config = dict(
    d_model=192,
    n_kv_head=3,
    head_dim=32,
    norm='rmsnorm',
    norm_place='pre',
    parallel_block=False,
    init='orth',
    init_std_o=0.0,
    optimizer='muon_variant',
    lr=0.00494,
    schedule='wsd',
    decay_shape='cos',
)
Each number is 50 + 15 x the weight over its row's rms, rounded and kept within 0 to 99. Layers, rows and columns count from 0. The size before them is the row's rms in percent of the matrix's.

# down: layer 3 MLP down (transposed), 448x192, rms 0.0445, rows 321-332, columns 0-191
# gate: layer 3 MLP gate, 448x192, rms 0.108, rows 322-333, columns 0-191
# up: layer 3 MLP up, 448x192, rms 0.11, rows 322-333, columns 0-191
down321 099:49 48 67 72 54 62 42 42 35 44 70 75 53 40 62 19 37 32 51 39 70 18 45 40 62 34 54 83 69 61 68 39 42 57 53 41 49 25 38 75 55 71 24 57 54 51 26 53 50 76 75 46 60 50 36 56 43 59 63 41 49 27 50 41 30 79 39 57 70 34 70 59 05 33 59 52 43 56 67 10 79 58 56 48 57 36 40 69 57 45 69 51 30 52 75 67 55 30 24 28 33 63 49 43 39 41 40 46 42 59 51 53 35 64 47 68 46 71 45 47 37 93 47 33 40 40 57 39 79 54 55 34 58 77 45 36 67 36 53 55 45 32 58 48 66 41 56 38 78 56 40 52 53 48 40 53 55 14 39 91 54 41 45 41 67 43 43 58 50 42 46 23 51 59 56 48 59 58 36 75 64 42 41 59 39 19 48 53 68 48 59 59
gate322 100:33 38 70 48 63 27 61 42 62 36 37 46 84 53 51 25 27 37 62 50 49 44 62 51 47 43 51 43 67 22 34 86 50 56 47 57 38 49 50 65 32 43 43 22 29 75 72 43 62 47 64 66 56 53 50 58 80 36 11 50 66 49 29 56 52 43 50 44 37 36 69 69 55 52 48 63 32 47 55 62 61 37 71 30 48 60 85 52 46 43 40 77 57 91 35 37 40 57 62 66 22 33 64 54 57 62 51 29 51 32 57 59 68 52 71 61 35 32 52 45 52 49 38 48 36 75 40 44 43 64 53 41 36 43 56 59 60 58 52 51 76 66 73 71 56 56 26 63 48 73 50 47 29 25 40 73 23 64 51 31 30 34 74 31 55 40 42 67 62 11 42 23 49 23 64 31 48 52 31 44 55 66 32 52 35 48 52 66 58 55 24 58
up322 100:66 65 48 49 47 42 66 57 32 34 51 52 31 47 50 35 62 44 47 55 46 32 24 45 59 26 66 67 04 65 42 55 29 60 61 60 80 63 44 38 29 59 38 57 64 62 69 68 48 50 15 60 42 45 61 39 62 70 61 34 34 59 52 53 40 87 71 27 50 28 29 50 40 21 43 53 33 54 35 34 44 67 24 59 49 28 43 31 25 70 36 36 39 54 21 59 63 52 68 44 51 80 60 52 41 46 65 47 62 45 43 52 69 63 30 23 40 67 26 92 34 54 28 51 62 42 59 67 62 55 65 56 45 49 31 33 47 60 47 31 67 79 57 49 62 44 62 32 52 35 57 51 33 49 38 50 63 62 29 50 49 47 64 21 52 48 37 57 40 52 56 54 39 51 33 53 35 24 68 48 19 34 36 32 48 37 37 24 36 87 56 41
down322 104:60 53 55 36 49 87 47 65 40 42 56 51 53 19 71 60 63 46 38 41 39 31 57 62 60 64 60 31 65 58 58 36 61 10 47 51 68 56 73 55 35 52 54 32 51 18 35 59 64 70 68 24 25 44 23 57 38 55 47 49 36 14 36 61 37 49 35 53 29 45 43 76 45 54 68 41 24 46 30 57 50 52 72 76 52 63 39 30 50 73 28 57 49 29 42 35 62 37 43 51 60 34 49 34 49 48 35 41 33 33 32 79 34 76 44 25 47 70 57 26 54 47 31 48 74 39 26 40 57 34 39 69 40 59 54 24 35 43 60 45 56 53 74 55 29 34 57 50 40 66 50 48 17 56 63 38 44 72 71 51 48 59 50 45 50 57 32 52 58 72 54 32 62 44 51 74 71 66 63 26 72 75 43 50 66 45 53 60 60 36 49 89
gate323 105:57 45 59 61 53 60 55 60 43 81 45 62 47 65 45 54 34 56 36 47 40 36 64 48 57 27 67 15 42 38 47 69 30 67 55 11 81 61 60 56 23 46 21 50 40 65 49 55 49 64 31 56 48 45 50 59 61 54 46 28 63 55 44 64 43 39 55 52 65 23 31 48 45 58 35 45 49 75 40 63 73 05 58 54 55 30 36 49 45 87 75 49 72 36 37 52 39 60 38 36 51 53 43 74 83 41 43 39 66 49 52 65 68 47 44 27 72 15 77 69 45 47 66 59 18 27 43 65 62 88 60 48 37 79 34 35 64 47 28 69 41 20 49 34 59 58 36 40 47 49 53 56 68 67 91 68 54 59 44 35 47 53 45 47 51 45 30 55 40 44 43 61 62 37 34 48 39 33 48 65 69 37 54 37 34 50 46 42 54 69 40 55
up323 100:65 50 71 40 72 60 46 36 42 14 32 37 36 64 42 70 16 53 57 50 59 42 59 28 44 78 56 52 42 55 43 51 63 66 48 61 21 45 48 48 51 40 45 67 55 62 59 22 42 34 64 27 47 45 24 55 51 55 94 42 52 47 69 75 35 46 56 54 76 72 48 50 64 64 58 45 69 26 68 51 41 43 55 49 38 37 48 39 64 37 60 29 83 50 39 74 35 54 46 48 59 71 63 64 34 34 49 61 47 46 49 40 47 50 41 53 39 39 65 32 52 67 43 54 47 24 47 32 18 34 69 58 76 28 63 53 41 48 59 39 69 45 49 73 39 68 50 41 30 62 60 44 44 45 37 41 35 14 34 57 75 37 59 56 66 70 36 61 42 24 52 72 52 60 49 58 78 56 36 12 65 53 25 47 65 75 34 43 41 13 60 25
down323 100:53 45 62 46 22 44 51 40 46 66 51 57 36 34 74 47 45 54 40 45 67 61 46 85 51 30 51 43 54 44 39 29 30 29 45 46 47 54 42 34 56 72 43 34 51 56 70 93 38 38 33 53 40 24 63 32 77 67 39 43 46 54 37 43 50 43 37 15 46 51 37 30 52 59 47 56 43 46 73 75 50 59 48 61 54 40 32 78 53 53 39 38 43 62 58 61 44 53 53 51 60 53 19 50 79 60 77 61 56 73 42 59 45 28 70 58 47 64 41 50 36 55 20 43 28 52 14 51 47 49 39 62 29 28 11 86 42 68 49 49 71 36 66 53 28 27 33 56 86 42 50 56 38 60 41 42 40 88 57 57 78 29 36 33 37 44 66 43 70 34 53 50 54 45 53 51 36 31 91 58 46 51 60 33 66 45 48 38 70 61 35 50
gate324 095:58 39 39 71 69 68 67 59 51 65 28 39 64 52 33 61 64 57 56 85 50 89 42 61 45 48 65 60 47 42 56 59 46 71 53 40 68 50 38 52 76 57 68 67 71 79 35 67 47 06 34 35 68 25 49 50 56 66 53 33 32 57 28 34 53 42 66 56 42 71 50 28 69 34 70 60 71 53 49 61 49 38 71 19 30 60 56 49 61 58 79 84 69 66 42 33 20 34 57 64 41 73 51 49 49 38 41 31 50 61 65 47 60 45 58 40 38 60 33 40 67 22 55 58 40 31 63 38 37 56 31 63 34 35 32 76 67 48 64 44 45 66 56 45 52 54 49 22 65 47 51 46 58 58 57 63 29 53 41 21 32 56 18 61 62 38 40 59 36 78 63 82 56 59 35 67 62 50 50 41 24 30 69 44 57 66 54 42 51 31 42 38
up324 099:85 57 72 61 46 37 32 51 55 60 45 29 56 42 64 46 55 65 54 57 43 50 60 59 34 32 49 60 37 35 50 45 57 73 45 58 76 64 39 43 38 81 46 50 68 51 80 35 48 55 65 75 82 45 72 39 46 52 53 47 40 43 61 49 19 59 77 44 37 87 72 36 51 44 59 47 55 46 79 58 63 43 54 37 43 47 37 42 64 63 62 54 65 62 41 58 54 54 50 36 39 74 63 52 55 61 58 30 46 63 51 16 46 43 07 76 46 43 46 12 51 56 64 44 72 31 51 28 57 48 62 49 10 37 69 46 74 69 50 52 52 22 73 58 60 46 55 44 35 49 63 42 49 74 81 48 14 65 16 46 44 48 78 42 59 61 58 38 39 48 45 24 40 60 37 49 41 72 55 27 46 44 29 46 50 45 58 57 66 76 43 22
down324 103:53 63 51 33 52 79 52 62 63 55 47 56 63 42 71 70 67 58 21 67 32 30 36 52 42 58 35 59 44 58 53 86 48 52 52 54 45 49 67 50 69 57 51 78 54 47 26 53 63 32 57 50 65 26 57 43 97 65 32 59 57 65 69 93 33 28 38 68 45 51 70 40 17 72 73 39 63 22 63 35 61 54 78 67 27 38 73 34 48 39 41 58 56 34 45 39 57 50 46 39 50 49 55 56 58 68 51 42 60 47 61 52 41 52 51 58 75 63 49 68 65 48 75 39 63 76 40 55 12 59 45 23 47 35 78 63 66 64 37 53 62 72 64 62 54 60 51 66 54 35 54 55 26 51 68 41 46 54 40 59 53 46 68 45 45 63 48 55 46 32 29 44 28 31 60 31 36 65 19 32 59 56 50 28 74 25 61 59 31 67 41 71
gate325 106:38 62 47 37 52 48 21 47 56 67 61 72 43 55 17 16 35 82 54 49 51 82 40 44 62 66 43 83 71 72 66 20 45 65 61 60 53 47 69 59 59 63 45 24 52 22 57 59 44 25 62 52 32 63 42 44 62 76 53 56 43 69 39 71 42 34 50 45 61 40 55 67 30 41 69 33 45 45 73 51 50 53 56 55 53 62 52 08 44 38 50 32 78 28 41 58 31 51 67 41 58 68 46 27 62 51 40 40 53 53 38 69 59 59 60 47 38 35 34 74 52 14 24 56 40 37 80 34 66 53 63 51 59 44 25 30 56 49 58 56 41 57 46 56 43 41 46 41 37 72 78 55 45 39 20 55 43 32 45 49 68 59 30 48 39 25 57 63 63 41 40 49 62 70 75 36 46 72 29 38 53 31 63 17 41 55 37 65 30 39 67 47
up325 099:45 53 55 37 63 64 20 32 70 50 68 62 55 65 36 56 36 32 25 57 68 50 54 39 36 47 56 56 66 35 53 52 50 38 68 51 47 75 27 28 66 39 50 55 54 59 41 44 25 51 33 51 69 58 90 46 38 32 78 51 61 16 59 61 49 57 72 80 39 75 53 47 50 84 69 38 49 37 18 20 49 58 30 87 65 34 52 52 53 47 47 28 71 59 41 28 73 33 53 48 49 59 69 52 83 71 70 71 64 45 57 52 44 67 47 37 49 54 52 26 58 55 60 38 51 64 60 52 39 81 46 34 45 46 42 27 47 53 51 64 44 54 56 45 55 28 49 21 43 69 49 67 45 34 60 50 31 37 51 31 53 36 32 30 21 58 53 55 77 10 53 49 40 72 75 47 29 73 54 51 54 36 48 48 55 69 62 46 35 60 62 28
down325 099:70 57 55 66 53 69 28 30 60 48 31 48 34 49 16 27 51 43 33 47 41 44 35 58 47 59 44 70 60 11 56 36 55 56 62 41 57 29 68 46 33 62 89 81 62 36 38 16 81 53 80 70 53 60 27 63 57 57 51 79 43 41 39 72 43 61 42 52 63 44 51 53 57 38 65 61 38 51 52 49 54 57 19 51 68 25 77 58 55 41 83 59 56 53 55 46 43 73 60 40 42 45 57 51 40 54 62 45 12 58 45 48 53 35 59 44 48 60 42 19 52 36 21 41 45 38 53 48 46 50 53 43 57 41 38 36 73 72 73 58 44 42 43 53 20 49 78 79 21 52 79 20 52 57 55 40 76 59 50 65 53 53 30 55 52 58 56 63 45 43 60 66 50 45 57 41 60 58 38 27 66 31 19 29 46 12 61 50 52 35 59 53
gate326 104:47 67 80 65 58 75 81 56 45 46 56 66 57 26 67 45 89 71 52 43 71 62 42 47 41 46 81 78 70 72 40 29 60 58 47 55 44 46 52 42 55 68 26 59 65 40 79 39 50 57 76 52 21 28 51 57 45 43 48 41 48 65 54 53 65 45 49 55 77 00 44 35 58 59 75 04 60 62 50 66 64 73 42 31 66 61 56 56 44 23 51 29 57 67 64 44 61 62 37 61 53 54 37 46 52 46 37 41 53 50 42 64 35 47 82 58 77 35 51 49 41 50 40 43 59 51 35 45 58 36 56 48 47 26 37 51 58 56 52 25 50 69 51 48 55 47 57 36 35 51 54 51 59 38 44 40 69 32 21 36 53 38 63 48 50 65 70 17 37 65 29 58 62 46 22 61 62 41 64 71 55 30 73 63 75 50 53 33 46 17 57 50
up326 103:19 58 34 52 79 28 47 75 38 50 42 24 87 77 32 58 58 76 46 47 36 57 54 54 55 40 50 67 15 46 72 35 56 15 44 53 56 81 53 42 51 62 44 32 47 42 48 63 63 51 20 39 64 61 30 62 36 88 55 32 48 47 42 36 61 58 59 61 34 40 73 52 22 49 58 38 67 57 23 55 45 59 27 48 54 42 55 59 44 56 69 48 51 27 55 43 63 42 48 44 69 41 60 38 64 48 76 24 64 38 25 61 57 55 75 43 64 86 68 53 36 46 35 51 55 42 46 74 44 55 52 64 47 53 52 43 55 65 60 45 56 92 20 52 47 54 49 76 44 42 43 79 56 57 82 55 35 56 53 40 46 34 63 26 41 39 54 54 70 36 57 53 47 49 63 48 41 41 76 22 66 49 37 41 62 22 54 16 59 56 61 53
down326 103:85 67 51 50 55 64 48 52 67 27 34 33 63 68 64 32 44 28 39 33 41 40 43 63 44 37 41 36 51 67 71 56 37 85 41 65 50 52 57 65 56 79 30 23 49 37 66 40 56 45 39 43 55 69 41 62 54 25 46 50 29 71 20 29 70 57 63 29 48 48 36 41 59 50 60 73 80 43 25 60 38 79 37 20 77 41 56 32 48 65 75 35 49 72 34 52 48 71 75 46 67 44 68 66 50 49 39 57 70 87 43 61 49 60 69 51 41 44 77 44 53 44 47 61 77 33 51 58 22 47 61 50 48 48 44 46 42 47 41 32 48 59 46 57 43 57 67 73 35 17 57 62 61 41 72 66 62 21 56 21 49 38 31 27 54 41 37 51 58 51 51 65 17 39 42 42 45 50 59 42 46 42 84 42 44 82 61 52 47 65 43 41
gate327 102:45 32 61 30 37 54 55 41 67 49 42 64 59 22 52 43 50 54 20 70 55 24 34 38 62 30 59 21 53 59 41 49 55 97 61 65 41 47 30 74 66 12 36 46 63 59 25 41 64 71 41 79 64 64 61 44 87 41 29 60 53 33 42 29 41 37 52 50 54 42 18 73 19 60 43 55 53 51 30 48 47 52 38 58 43 71 46 51 38 63 43 69 67 52 48 48 41 65 55 50 72 64 48 42 02 34 58 86 50 57 28 64 43 47 48 43 52 26 58 39 33 55 74 33 47 51 41 31 58 44 40 36 46 97 58 62 63 60 48 42 62 58 70 40 30 40 63 62 46 46 47 36 37 51 51 48 58 26 53 66 50 39 58 62 64 50 67 32 71 36 28 49 31 66 30 41 22 48 44 52 46 58 57 52 51 33 42 54 35 23 44 40
up327 098:57 58 45 66 47 49 50 25 13 55 57 25 46 59 58 41 68 49 60 67 57 60 45 76 78 32 49 73 35 30 69 62 68 15 55 44 66 43 85 72 51 49 33 60 76 55 42 54 18 54 46 51 61 36 52 42 42 82 43 44 60 52 59 50 58 54 40 70 48 64 51 21 49 61 80 12 63 43 59 13 40 59 72 48 48 50 44 58 23 61 41 68 65 75 63 51 78 58 32 50 50 47 41 26 60 49 50 48 49 73 52 44 26 46 55 32 62 65 38 67 71 55 17 53 49 25 40 90 67 38 53 28 63 43 53 45 54 39 60 57 64 61 48 68 37 50 44 60 51 49 59 40 44 62 72 52 73 56 64 48 52 86 26 60 48 51 28 53 57 62 76 72 61 54 28 46 35 42 58 34 59 43 57 66 63 36 41 49 36 59 39 23
down327 098:47 82 49 37 59 61 55 36 04 70 29 44 34 52 56 43 23 59 41 56 70 55 58 59 64 65 50 56 71 59 55 50 43 00 61 47 54 77 41 55 72 56 40 49 19 79 49 43 51 34 50 57 39 39 60 46 37 65 57 41 44 33 57 50 53 65 42 60 64 46 62 51 32 39 04 49 73 63 62 30 27 44 49 52 32 54 52 50 40 35 49 30 68 51 47 51 37 54 55 36 74 49 56 34 59 74 68 37 52 43 61 39 49 75 20 50 51 34 81 43 66 44 55 51 21 48 54 55 29 70 20 57 16 32 42 29 55 51 61 38 50 45 66 54 54 62 54 58 75 71 36 47 23 45 29 46 36 68 46 74 52 65 52 45 42 49 60 54 48 46 43 55 40 50 36 57 54 38 27 53 50 58 88 51 54 77 22 66 74 84 54 43
gate328 104:71 85 33 54 74 42 39 39 58 57 72 54 38 67 36 66 35 41 73 52 69 34 76 29 23 60 49 55 27 44 68 56 63 41 34 65 31 61 51 25 39 47 37 45 31 35 38 42 37 56 33 64 80 28 77 68 42 51 46 62 32 50 40 76 64 29 51 55 36 60 50 51 27 58 66 23 78 78 46 84 34 46 52 62 53 55 55 55 30 54 34 49 47 79 64 63 34 36 75 63 34 66 44 74 53 45 76 34 62 49 49 56 57 68 56 63 44 65 40 20 50 54 49 70 49 49 32 47 41 74 50 41 24 42 51 66 31 51 63 83 25 56 53 49 35 29 51 46 54 64 31 55 68 54 60 38 14 20 24 24 48 63 46 77 37 63 51 54 58 48 63 35 39 47 44 39 25 61 56 32 63 47 40 45 49 39 40 53 54 39 44 50
up328 099:54 47 33 23 51 36 66 44 62 50 49 80 20 68 53 48 41 51 49 51 38 24 61 49 49 24 48 56 47 61 44 57 63 47 37 37 35 30 63 27 45 38 51 34 34 48 42 33 32 45 38 56 50 50 43 52 81 46 58 51 67 56 40 73 61 56 46 81 35 61 29 56 49 78 83 78 62 56 61 37 81 49 31 39 46 45 55 56 36 60 31 65 57 48 44 43 53 49 83 39 65 46 79 91 59 57 41 56 52 55 26 61 66 47 72 44 63 78 57 72 68 24 45 49 38 50 20 28 42 47 83 61 48 57 59 44 46 75 40 63 40 48 60 31 10 34 56 53 47 60 53 74 48 50 51 34 48 38 31 65 74 39 35 22 39 43 54 34 50 45 43 56 38 32 69 53 66 71 53 04 40 52 57 26 55 25 46 60 73 40 58 44
down328 106:53 56 45 64 51 46 51 46 82 46 32 87 33 60 38 53 43 59 41 22 44 44 81 70 66 63 27 49 48 44 51 37 72 44 41 55 48 52 53 30 49 30 33 29 36 61 23 29 57 88 48 78 44 65 65 39 60 61 69 53 52 55 59 51 30 42 53 35 27 59 32 39 51 53 53 36 68 49 52 46 65 51 60 25 65 39 59 38 47 66 46 61 67 43 53 75 27 49 13 44 18 52 54 44 70 33 67 81 32 66 46 71 44 19 39 57 52 52 92 45 32 53 53 43 55 75 55 55 53 51 68 66 66 71 75 52 47 72 45 49 30 36 67 51 51 53 69 59 58 52 38 32 90 47 59 46 57 29 71 52 58 85 41 80 54 45 57 79 55 55 45 18 42 45 42 66 49 34 61 44 72 49 46 64 40 45 68 56 44 38 58 40
gate329 098:74 93 55 53 59 69 64 50 39 27 66 63 64 44 69 58 50 45 47 56 46 55 22 69 63 34 50 42 46 25 44 48 26 52 22 43 33 56 50 65 34 60 36 44 60 21 26 28 47 41 69 32 85 59 43 44 42 29 24 35 44 48 71 42 73 48 54 63 57 43 51 17 77 69 47 57 54 55 43 69 59 52 51 55 29 55 45 59 65 62 42 47 44 53 65 62 52 67 52 62 42 61 17 51 59 39 40 42 45 42 73 65 39 21 60 50 40 77 71 58 43 30 55 46 34 67 60 45 54 29 20 54 78 37 55 51 56 39 40 39 88 46 82 58 49 64 49 59 63 41 60 66 55 45 53 05 67 57 55 53 63 65 38 65 60 39 49 28 37 53 36 68 47 47 70 13 61 33 26 58 47 36 60 23 48 41 43 59 45 38 24 50
up329 094:62 51 66 63 53 47 54 50 77 61 48 60 46 46 53 53 40 41 51 99 43 39 51 40 80 48 54 48 38 43 47 56 45 33 28 15 49 66 53 42 50 35 44 40 56 58 53 34 61 38 51 69 54 49 75 36 32 30 51 54 41 44 45 33 52 37 11 63 34 14 25 46 37 44 58 54 13 61 44 68 68 49 61 26 37 61 44 45 35 65 61 59 59 21 37 28 53 51 85 25 33 39 55 51 57 82 31 58 43 50 75 54 41 59 43 65 53 41 54 63 56 58 44 21 44 44 54 57 54 56 67 47 53 42 38 56 44 47 71 16 23 34 70 57 64 35 53 73 69 89 34 41 29 75 64 49 29 68 56 37 76 54 52 67 56 46 39 68 70 60 44 30 45 33 41 43 50 52 35 86 43 44 48 45 71 68 66 49 60 43 78 38
down329 102:70 68 61 46 48 64 40 41 39 46 34 38 70 54 59 57 79 19 57 37 68 56 76 39 59 38 50 68 79 40 49 65 45 44 37 51 52 53 41 53 48 47 56 55 66 44 48 65 35 28 56 61 42 49 27 40 70 47 41 58 42 22 82 71 19 36 47 35 44 73 57 43 48 65 42 38 70 47 54 39 56 38 34 35 76 41 56 50 44 62 59 48 29 56 48 53 59 67 20 49 58 56 02 50 10 42 65 16 58 52 62 30 06 23 60 34 71 53 49 28 11 53 63 60 52 59 53 30 42 32 60 52 62 72 46 59 56 27 35 56 39 60 78 55 58 60 47 47 57 41 66 69 40 40 43 40 46 60 69 38 51 38 44 42 52 33 66 48 40 62 66 58 74 58 59 56 64 54 52 43 48 78 46 44 20 32 39 52 60 89 23 45
gate330 094:46 66 33 41 67 57 74 34 34 45 57 54 32 46 77 68 26 42 52 49 45 19 59 31 34 50 32 74 37 43 42 63 54 41 67 35 33 55 39 46 44 59 58 61 41 64 49 63 31 57 45 44 53 43 63 63 37 79 33 71 59 66 47 37 49 31 58 69 62 30 63 73 67 58 34 34 50 56 69 47 72 71 52 26 48 43 51 66 50 41 71 53 50 44 81 53 56 62 67 34 47 57 38 39 53 40 54 33 26 28 50 54 69 55 48 46 48 00 45 45 60 84 58 46 22 47 24 81 34 58 42 21 65 55 58 67 59 62 49 58 63 32 68 57 65 41 56 28 41 70 56 30 38 43 43 58 49 43 75 50 76 53 52 16 43 53 36 43 34 39 43 44 60 54 64 61 55 57 21 72 41 52 89 49 40 75 42 24 41 22 46 54
up330 121:09 54 55 18 74 65 42 49 67 25 51 64 43 55 61 43 60 50 66 70 59 54 50 34 35 57 67 44 46 51 59 54 29 58 58 49 50 83 48 40 35 24 62 59 56 72 52 44 61 73 38 45 59 42 67 58 34 42 45 67 47 75 56 51 71 63 68 43 53 61 51 58 52 36 19 33 37 47 34 66 78 39 68 27 53 47 64 62 44 30 61 47 27 56 56 75 59 61 52 43 39 55 38 59 49 54 52 63 23 26 67 41 55 41 69 57 33 17 68 32 53 75 33 34 23 69 21 53 49 53 37 05 58 58 42 72 29 68 51 67 64 43 51 48 75 37 55 35 49 62 52 37 49 31 42 47 48 35 71 31 39 43 61 44 53 27 48 68 36 57 72 35 42 55 72 54 35 78 30 40 04 37 65 54 47 47 33 44 50 38 75 47
down330 102:45 43 58 59 46 72 35 41 65 21 57 50 43 49 70 25 59 29 58 66 73 56 59 37 47 65 19 41 67 52 55 42 20 41 43 38 65 59 48 75 53 30 56 69 43 59 47 53 57 68 46 39 61 71 59 50 37 25 42 58 62 78 67 64 27 92 24 37 54 51 49 63 63 41 30 57 44 48 43 62 64 26 75 43 53 36 60 32 42 23 41 72 14 53 56 72 59 50 53 33 43 57 63 51 63 64 58 62 42 41 61 45 49 45 45 46 68 48 61 00 49 73 61 40 43 65 52 65 44 36 15 22 42 11 70 54 64 53 73 62 60 53 45 56 50 65 50 50 58 51 41 66 37 19 20 33 55 38 46 40 61 39 34 54 69 48 63 68 50 68 31 64 53 79 36 50 56 81 32 37 41 32 36 63 53 42 45 43 53 28 38 47
gate331 109:42 52 83 63 30 49 47 71 55 42 44 66 71 38 40 56 41 26 66 35 41 50 21 52 59 51 63 31 58 51 46 75 64 54 48 59 32 66 24 29 65 20 44 54 46 62 58 57 58 36 48 59 65 77 72 39 53 51 58 73 13 70 54 33 43 45 72 50 72 62 24 46 34 63 34 48 49 51 73 39 30 43 37 52 58 69 42 67 43 58 72 58 78 68 42 28 33 19 67 66 56 35 71 27 50 77 65 53 47 56 59 50 21 49 60 66 55 49 84 63 40 66 35 66 33 57 38 36 90 45 33 77 49 39 60 11 59 39 43 73 52 59 64 58 42 68 56 31 61 60 65 38 65 48 56 46 47 49 60 44 57 40 39 48 66 56 50 26 69 54 23 54 39 38 47 58 35 76 59 44 33 75 48 64 55 44 25 47 46 62 29 36
up331 100:44 36 56 39 65 72 47 38 40 67 81 71 65 42 41 23 50 51 50 17 70 34 73 44 69 61 42 55 46 75 32 64 60 57 28 69 48 30 79 47 29 48 64 62 28 63 48 21 37 74 53 67 29 75 34 38 52 38 39 60 31 56 49 48 45 44 57 50 11 50 62 44 38 67 47 23 59 49 37 49 46 47 79 48 57 71 47 47 56 47 61 51 03 45 33 49 51 32 44 64 61 56 51 50 44 35 42 51 51 32 70 50 78 47 72 54 52 22 40 25 62 31 29 67 92 65 46 39 41 65 61 42 64 50 40 56 40 42 64 78 55 57 49 33 58 61 45 47 42 33 62 57 63 79 54 61 28 61 53 40 75 74 49 52 52 34 45 38 32 72 46 41 70 33 64 38 50 33 58 60 20 70 58 74 33 38 42 50 41 45 53 72
down331 098:29 44 24 49 79 69 50 51 57 53 68 49 81 35 79 64 43 64 27 64 69 37 61 08 56 45 28 51 57 37 33 44 41 76 34 32 34 36 48 53 23 53 47 66 47 60 41 28 62 34 60 61 44 53 75 42 57 34 47 49 61 61 46 81 49 34 54 69 23 59 65 70 46 48 67 60 63 44 74 40 41 49 40 45 79 44 67 36 30 50 68 45 49 55 44 38 52 46 52 53 27 60 82 49 41 58 57 35 48 66 41 72 80 45 61 60 39 52 56 37 37 59 32 83 81 42 60 61 63 43 33 84 27 51 54 52 37 11 26 48 36 67 62 26 43 61 34 51 08 31 52 43 31 69 47 71 53 40 34 53 50 46 65 45 45 35 40 55 47 55 60 43 41 41 46 49 55 25 49 39 54 62 29 58 45 19 45 27 58 53 52 67
gate332 105:68 46 44 59 32 50 25 46 70 46 11 78 43 45 48 28 63 74 54 69 49 49 30 34 62 65 64 53 46 32 47 45 41 72 62 49 44 46 41 64 65 38 34 48 63 53 36 77 38 57 44 54 78 27 41 37 33 49 59 64 33 46 43 34 49 66 48 73 34 79 36 66 58 57 36 43 55 57 83 67 51 69 50 41 12 42 55 69 73 51 45 65 33 56 44 74 52 24 74 43 40 51 54 62 48 38 32 70 47 35 58 44 28 72 38 33 38 45 40 67 48 35 60 72 67 29 83 47 37 33 39 60 41 26 52 32 34 16 69 67 55 37 78 47 38 54 45 39 42 64 56 39 55 63 49 49 54 68 61 44 73 56 53 39 52 45 28 49 53 60 51 40 67 12 53 55 49 76 61 88 62 81 44 43 30 40 53 44 46 59 69 23
up332 100:33 22 51 62 42 46 69 26 38 74 38 27 47 60 42 55 49 49 66 22 51 45 58 31 20 36 30 50 70 67 40 63 59 38 49 47 57 46 35 50 63 35 43 85 53 56 39 14 28 44 50 21 50 52 64 51 57 58 73 28 64 30 41 60 29 57 52 38 28 44 57 30 47 32 51 56 41 50 48 59 28 45 34 54 60 57 68 79 62 50 60 22 59 41 45 45 52 83 47 64 49 45 73 50 58 73 62 62 46 72 37 34 63 21 60 66 68 49 35 23 44 73 33 41 79 42 23 54 41 42 61 32 18 56 56 53 59 55 59 48 49 73 35 05 39 51 57 34 50 56 37 55 47 10 44 50 33 47 55 33 29 31 44 63 67 76 70 57 64 56 51 64 66 64 34 61 39 47 60 43 82 28 26 40 36 49 45 50 56 49 53 48
down332 101:48 62 47 89 77 62 53 46 53 31 47 50 66 72 52 60 20 69 37 59 60 33 30 43 20 63 55 30 44 61 49 34 22 35 34 71 47 53 42 62 39 51 51 58 31 74 43 60 52 79 61 41 63 38 49 44 61 61 48 26 65 70 49 56 53 74 27 66 50 65 47 53 58 53 23 47 67 70 34 32 61 37 56 59 68 60 36 51 43 38 47 47 74 63 28 52 45 83 46 47 47 53 73 71 31 26 60 62 67 80 58 59 38 84 63 45 64 87 32 64 42 52 60 36 45 49 41 47 61 57 43 59 64 78 29 39 22 86 39 50 34 63 54 54 56 54 60 66 23 56 28 46 36 42 57 47 50 65 71 42 56 24 59 33 58 74 64 50 64 43 60 35 69 40 77 62 76 45 77 33 36 53 63 53 54 61 39 55 45 49 44 24
gate333 096:45 67 43 14 36 55 40 47 63 46 68 44 73 58 62 23 61 41 25 55 77 76 21 56 39 32 38 44 69 55 37 71 64 69 21 52 42 26 45 55 51 67 67 31 36 56 49 56 19 58 59 45 79 64 48 48 35 27 41 42 45 63 36 54 41 40 76 56 53 34 65 70 48 58 60 35 53 25 51 53 43 63 36 57 54 57 60 64 56 86 64 72 47 39 28 67 33 35 46 34 28 45 82 61 46 67 38 60 36 59 50 91 55 40 48 31 66 57 22 56 68 41 50 29 64 46 37 42 40 43 55 66 57 33 49 79 66 52 45 55 41 42 87 73 49 59 49 39 26 60 49 31 26 50 45 46 40 36 47 47 42 64 40 52 43 33 63 44 52 72 50 22 72 65 24 33 50 39 53 39 46 28 62 29 64 60 68 43 39 79 38 53
up333 103:17 41 44 26 22 61 24 56 44 68 51 28 64 51 51 35 75 60 66 45 34 58 34 41 42 54 50 46 42 49 50 61 60 64 40 63 39 64 77 47 61 23 36 45 53 40 45 70 34 65 63 54 79 70 56 31 60 25 68 52 40 73 34 49 60 44 69 50 56 54 52 50 37 55 61 71 59 38 77 59 35 47 40 38 34 57 83 42 49 46 51 88 58 48 49 67 15 38 43 44 25 45 49 31 64 71 69 57 66 67 28 72 54 36 55 45 49 56 42 38 50 41 31 55 26 51 49 60 66 45 53 56 15 56 43 51 62 54 59 29 47 31 53 76 48 39 43 70 19 33 65 63 61 58 55 50 66 59 67 43 30 43 57 75 65 47 17 53 71 53 81 39 30 79 58 63 58 58 65 10 58 40 37 20 39 50 67 71 43 50 62 72